Weights of a small transformer language model.
Size: 15 layers, width 320, 5 heads of 64 (1 for keys and values), vocabulary 3274, 15M parameters.
Training: a variant of Muon for these matrices, 775M tokens, 5915 steps.
Each number is 500 + 50 x the weight over its row's rms, rounded and kept within 0 to 999. Layers, rows and columns count from 0. Numbers have three digits each. The size before them is the row's rms in percent of the matrix's.

# layer 2 MLP up, 640x320, rms 0.0788, rows 0-155, columns 200-239
097:493402514445608463474575484411459455442557507485519492528527485459470487506523559503404543550506450466612444557412520574
103:481493450491452555489385516431509582466423586499442444502428538591525511479475481565428553444505510524483500512461517537
095:499446475572466461544458539576547488425498549396431550511465540531500491519530531448488500488527442598432489580500427486
101:492530479454602535500436526442458473489501462447436653586529493603596489466519432531453471604552467506468463518490446592
100:502440463504563710487474504463461531458505455476502535467489384443443427513493454475479477492507489373508440456438507520
100:617508548446466524523473441506459536504490618487507380484567414491387422504545595524395410491493478619506479383509528468
101:488561440554496587607566550523480476483435613609492452565440499469452425486487450531510454534555515585574445530449479518
104:479432438458539572561532535538470480523575576440529507497485437562585458443553498571452445456480460457422560457512534509
100:592434496434562410507507538528519519476516460571562482553493473539537448518462534481580508497476570503405441496472436529
099:515394529609467575560553476528509425537529512445538493455449504555462480481512448538529529556392478559445580523458561439
100:449409509387550531463540535556532463542551520419467515541569531581461487518460427396533489531427497482494474427466498475
104:443533541567547521441592497539440437444555425480527444480581525421533493481434381469445440450486524491548461524440577457
099:583491481544510503586624464539477490474371543484617622564415540432471469389464397499519510506577623465477481492429474492
099:496490498498383549562428588484512511565521507535549474431504551445442411518447534462414517454483411518548456452498529469
099:592516510564324517399526494483441531475563503519478443467584496498593413488496450588587490417463489457496563486510501447
098:501514494523419366507500562443484548550479475451451413517504518529500543587424530511424526523501495449551525459486411545
104:518554543544491478469466485574504558508549547465492519619497581514559512545490497494496570517501450629435564473472549523
103:449557511469461486520457467562540554501493498542376513424569583547522363513490479479450515535500374528495501554478553526
102:534512485483476478522507519475464451479459478526566452504545416497479510534531511474486506550498552533545521574468550510
102:532571525466527589471510616596530480407569505542536534570598544500459484477373493507439555403552526568527474538505492496
097:464491461461513495527547414502571530541449561473462500580474476451533466542570573559474457586375453556500533551594498474
096:448467486567460581462553535470511519473498495454572480529558440464441478544410517446592490589473470560458454497460539535
097:533497525499518525562533567547453515554374521540540465580515493473465530523556489517531450543500417486566502541521546595
097:490536562579555434532465480508481520456580517431518423513575523539551475469473479504573447503516582539460576475429526485
100:459542550546454403445548556566541504505504452542541476577512550447504516581446500472526370540425424489475571527548542413
099:531483384537430441485540470491477510442436620512447464547511529594508545503472474461546477466574477458524461517527466589
103:500463479517518455432500557473469559475461411503515453421537456512491474561524558532532484500530475471521480461483459523
103:514548493477498549499521426541467464540526499563495500561489480508533464574478491518461617611564502508425471425504518489
100:462550426471543462515603548472524518579424491567528587511528583508466444500578572512578501508522562529648519450507506527
098:589575525424489467511542602467504381497518553473484514500497478614524566427468452451654504520462503535448448481491561552
101:523503591477553495538505573596439496489568470509512531524439555546579517524444568535447515491519501539570521460536529600
105:531527486494431513540525525490364464537445371539529474524490536532423479507491524327469536520386429472607433460485509470
099:510501528556408568546481448568431537642578425513530530507534488568486508569378524483434526497498435528447571459523479416
099:479545470560482519516550574526577488485487485535569574515565580555508534473440492500510483444516450495628449465439434502
106:472611517505590473524522474546550448530528532541521511514446484439539467511499500469480497441546468548459494468520580625
102:505448527543578560505567551436456521435421422536555468459493472594498470449452572507503478530550513513513515392423473579
097:428456514459494591530510577529512537577492521474488455527561593605417500492483516457518521441514549588519434569524470495
103:523482456443573439581470480536528415491493476511516452461542479436534459465504396592437428497426591553468518474458505463
103:475484487542658548520484553508533412571458465446432486479547501467466522492452399459450474516543468408530510502545493491
100:626492483533508438522542488477536541519489514516434356486459540503492568453474460572454461498536412473442574471489515425
101:433546553467551491560490458487509536483463463612459531417498509529530591578547552486564454446494579505479594514514558469
100:474477546510450424474534478545569544468473485565442573572460464501509398519554550499548496373428495471522486626504493505
093:424526430548579447480484444521457531465478530607537471511449484384555421611474465477446517524495450520475513498537529517
103:437475469509524620486447471474453604502556375525457584453485535514494495452454539464514464517510572510490533492506466404
097:493483506599542502528534525563488490400447473512455478592477648546434515510517484465483549486525484474588462491540482528
097:668458457393451471463528510530416442531525478589431456551416557451535478451490482535546434546482451522440604517558383479
101:483426510604516493497523511507505593569461524436573539480516567493431507494527450431493480527614487503522524506500513573
100:393566485430509434533504502511457414410560521394560495468495542469521477473565558458502457437535443388532509609445454439
101:508493509513463460606510420639491425497442579410488589469464530438525558533486459488487401455489399582515551507546464560
099:590567477469457439491512540415496489535547571531449487470497511546447520612568532653528491522469556613502529537518498394
099:530550579457534571453521413420528410421499355489470512485406504562585509510495528514418499481488478359459409390474473525
096:548620445488459436417569551504531511552449598457549514458444505474605549470422536466503493512481473522420589510464521477
095:547525466477422436470508476578512574600534529522534533548470480501478527540529602533458550450535467470483576491431590579
099:565560600507551434571502484491498594510535525465483515576576501505426460397484431524551442460515547616547536531522550527
105:536394455471526492491467574505489404546409516452462420513484539534541524429469513555422512548416466427474559521526467450
106:492459543483468503429533508468556469467430509485529511538451610532512476439439497553519499645574407502363467451465529542
098:459509405515465498438550524501516520507490489518427558452561510426392473499524399492419460464481484457534661505486465505
097:510495511475499534587491434408562586518529517499429511496428592595447454488476561543561601419490544489500509507548532553
099:452445549520483506562421480565477534570582538558472483621585435456479535599473547533471520505668512479530561516551419577
102:504498585481517542468559492545492436525567498521503406553549471538499526408506531511604546459494509458549452510518499449
104:507485478514563496475476517438629555492468564468455530431505506528487546579455571538403526640542412542595458462486467486
102:437424493515566534496479582502561405481460531544477528518475426517569506512505550488504513373504537549469440493397496453
102:500504401347480485435543421517477431520592511499551483461508496526545603514397549477478522574412472491496451601500615455
101:443424539546480491562466467475424460515404448454554459437432515527537432522556509468470542503490577498480490460475528512
101:487489508438504444466563466590584512638476477514553518524553532503496677518559443517552557506468481471546498564569475624
100:530456544466490500432424518528526474491615536464474484379564412539502424495585557441504481498388553525548558496574490575
103:449444457506501511467546442515497401532466545623533523564472511504556531549498459447503543479496503463493514546477511540
105:429464477538602532507497495484461537447562488573500454546483594461500511521518528569467517318514462522460461553481584433
099:489527514556538551525524508509578491480407505504604470487453517445516474529426570515460544507507424488475510525600454582
106:598548487474627557439525506579514579401529444519449448421457501462503412395449461574559571521563458510486487560513571557
100:550527493518429571616632493522487551502541538555387463476610588467525550463453450523477503480440424481520540415547494509
096:596510504515575501528533506566480552497430535467622499415591476492498505513543503516440503601533513509550423593524576524
102:580509535564519421557538541567447510482521511528495390518474392429481489532484552493468518461469513391494612501548440602
093:446512508470505504489475536524428552533505470531550519556431510540425570500419467517507416480412577499521494501446490489
098:520424476456569427468564549528418495538451479533512482535478489505386459517496470488510549465521480501485471419370464447
104:488505499461451527572582422405586574483477452468474492525538490506547522438484387469484419526451540529557484529535466580
096:499534521494451469489576504524601538557446471593519568602517542463574498435427478488547478566422497432487474477515493480
102:542489505522430499471463424503545559519580541529498414444510545434574518509428571556496520497539452478315533444508481435
101:445415516467476503425485429474459391541525493531526517519461498542478544472491603448540535496576518499460474517489454470
095:534450534552533529527507522521493494489500534409476581401481485434511520548513525524496386517468420503626499539477398488
095:529487535494469489405477451520500511612467535582462512448538486463432464511622458538580471530496457530447471522545485510
106:545459555426577539454468488453629573505403509431590468546558359561522508423520500493486548523478490469636538580499461455
097:373433426462498453468525469492419485452476515544453567499480553577577597567415442525593525467521495478415581466500523532
101:535462516491599456489482526490430508457469454484570447517491410464526600534469394444430545480448480510569446497453604546
097:556448469546483531526488417526428552466459461390554443445415491480469416527433469464548518472532528528444483498571508459
098:438524470490490443455477451546442519506528482516508494438474531503421526425511470503497468431518486526355524553499584535
102:487619580580478481491578498499437510492457453478474493503437560459516510598527542500555459528492487437520476511537488534
100:532465463570480535488523561475468468564479483566420540473554501580444604442508510492515467493524437530406425506445497475
095:552530456461536519507545433526458470524487453527478463508455599498538576520517521574576412455470558538470487585495566430
095:443565500424454552556501482413436527510438509425496570492434581508523489452554557565416426579460492389525490625469459551
100:495548539505447463512462427547538453469446502466515464515514560507504479418516555450464452511486496462491527506479473567
105:620427539421447538624495491525616502464447410517590527550469510355507434474469472492391507503502505555581504512530532513
103:548485456446498485423540448432454508500528460624506540426507527491592452433497553454511482464397541544463585544521511413
097:633482526501518485475493543518560478552547545354559516473496464506452540478441555487453445412496549429534509540529603392
100:485479428413642564431493428504367392451470502502478452461493406477525406528563439472566506448502522526490446514453468478
102:374503475452541542389464494508597518595566515542475481467486461450433478491572380440510471459569541459535488587513425436
096:488487528526525572513413506564433526494429491500513447527494479440519542479463537528521456649475456516408491534440511529
103:422540446414529529518520519549496498546513494485479457561485542489483521460472480488532451432527570475484541454524494505
098:535472494503455491576427576458474412500460567488538484543454570582486448443538601551447568495494453515548513447509442531
103:465548600572353417529532530508341471545480502559527543503473460506375494580464459587499454609527460452474498459558611454
101:492613490495538529567585507509591557485549389428549490539542464538611570449461474516444486475457487424549532480534492466
101:462513562372585514499424437513437577476467453486516479524531517618486528506540419530478505467509507556441577454567438420
097:511492402496527481623533467483554519397452431472531503521460470493534504572497502550511440436473540475529481504407530505
102:504442412585533460444514524453494418518437509489443476479509551522389538537554557470519561452614459500516563542503499476
106:587602472486510633471463404512597436588552544514528458552552472589433462427570429440501483546547558546443520569517497567
101:470583471507495475443506420402502493491509615441416488516552493501443539569481483590515589490529483479509455481552419428
100:630485481530399517545583464560415517589494512479454449516502425486482489511466490421515438470541564483483559467421512515
099:507561434490477638456473446519512469520497472538489477503489539564508568513577491491525476560491423524549478472451495445
099:423496489514638496464449497462472409524463568447545438513456467522482467468541489517461467488514497488511495420557624424
098:512585564476417437558507532492538508555424510440477418503482535523424504501472475489517495482496595508529550492478514514
100:499481534510478521472453485568519524570524446486406527484477533446509445459481506472494569475557570422560617574537424465
101:473474382546502391536433485598478470444440490439490521543504515466481565613536538527517553500537526582519530499551442537
097:562467497422511435504535551486482482476441535450489448498450507510504500482497530457511564502454526532587475471415530448
102:549510499483472443548459481553510412550488551533457453575540503549442399425532478460477535583435467577490496604528461611
099:513523474429529392443491550501516534529525546417490518476471587460478629510570453485464380460500511537479481568495476529
096:514548503532468557553654487541516523485368425529519550486569553501467492528547565516462536580496498573521484469465491416
104:593502551471490461489433475486489500432493456499497517417507532471544486501465592469481572512446578448465481490522529505
098:526468498450490509467554599542508619482624524398517512515479457571361424448486493460480541485406550439563535519481446412
103:462475509505583516537489550446505528466598587451510441500460481486459480539589497456601467482514558494475457487487461564
101:516631465497506422436512447538535445443491441529535514448484525464483572537547488435514549520414434551489471540470470542
094:552525478531426420572424494492486479494458415462474541542492481498514558492446595566523417510520490490408510535533487545
102:554502574530432505483506522558476449510420517502529510531510562488460558470568476457439443455483467498520579422518458465
098:449510401595540501431519421456543488590485627604495519490502550563452524528396470524503587527473497494551481543535540502
101:395548461467556530469395484631503531544529538526496499539565507503524484610568540625543460476483486557485413423416485583
105:489486462516474485473488546470463519443433515477481438509479589592372475528535507509539481594466498543480543408531419437
098:504451505434488430552544457463532548412460493444414470537618449512539475487468602527456462527538498545553391523564431560
096:503460549464557445593492451575470430496425552498472473444548458476483396541486437500440501514449435531487414466533444524
102:522515493498478501478503564460448524519578465459538513457533395485433491516455473484448559434514477465481503416535500519
099:516590530522448485447454502417504572542425418482491510609536444457461505507454539526445550486448537510549428519490566493
103:511548509455440432461480551577506527622571506515456531436435562460522513591453511523483467485475513508451490549430581533
095:547461469496507431572514477500533440532494520492473466388461496531473502560429584403523515492485515520543485546506555477
101:529492508510482570569568557456478412474461435554527511541354441443501546512462564519477484419461469531525460520535487448
101:468412533420492438433499489522426455520443545464463492566475537504511491494512530541511575559543588550467447541522464592
096:494502423495514490493554550523526581499469559482502565553572466564485346469465489541520490492576526448523599480496544472
100:518468475472511474437585440500495519487541436461596507517449637507491541467527500573453478489488478515534442562421548450
097:525478433576521486422453480419552429481490503350462498461529457646472537466548444559561580511425502520495549499468507506
104:578478462448532428514458445566491570491600527476480520463496570481479502522389485473501478553427510532458528475588475534
096:389498508470515474537483561547508374534499454490458506473595512491536445462499545552470522511431488483507482482572501477
099:473597520566473531488493432582467451532495560536434509458488502506531497438498416469503468456571481501517497407578569523
092:459504466489477491500503468464455608525527496501397517555527465556581546469478428487631496586503578479568517558525466479
097:555447485536572528439488572456559476524508436515525569559558545400506507395405517425479483477528469538546482449424594483
103:489551425441422498453596601507565521448397500436476549565431534521559520444571472574480453487483608492551495505450467476
105:528508508387445576504597557509523583602525527516538520519490525629535620429488458619520576536404377434585575460515564538
102:562543497566458605525455449486546529545503420617548534508451540504471604485535538488552441469394382593449545485444495518
103:560554523434511620466463502455477444620447552500475487534414491501539519487495495447459483496492647488523448411568512453
097:458563451459536548526412494491511491510497482478559513527523580461574517518512500485530449466474472538436521431511548623
098:465502492474510512477382489512470528497436475454527602492611503455504514467494408491507488499457486495581463499613524498
098:481488469608523522431414453546567495504553421403483579494456543475471505397422549542593584480504483463529450570512549543
098:432390431408473507506428449435524520468462621552452523532540516436488515464561514482593488467458510490466480457498418403
102:432591533578515453505600483426517420496511503404482502504576454591492438492507465451481592468444494520484442485586574453
100:450563499463503443517537514569498461457432479479531481461495477613428462461596503489475426505549515543463488457531501528
101:541481403451468579515437514441463461582505547475465563585471552517453522443481596518530475390563443515435483495526487501
104:549444559546562540514609408482462526597483474491421494507385409577495435556563494515538529465509529451527528491555475559
101:422461492482521417439494500453378463447584520545504486476500381490510489501525578470392554674456519515599555524496509529
101:587520463420546491543512421499536468529530406493445565443511533583467465510471364507452464468476498391478471437391558536
098:481517448564528489448545447452484470609487441600518577461475481489514530590474471508464505533571467544512598490593467485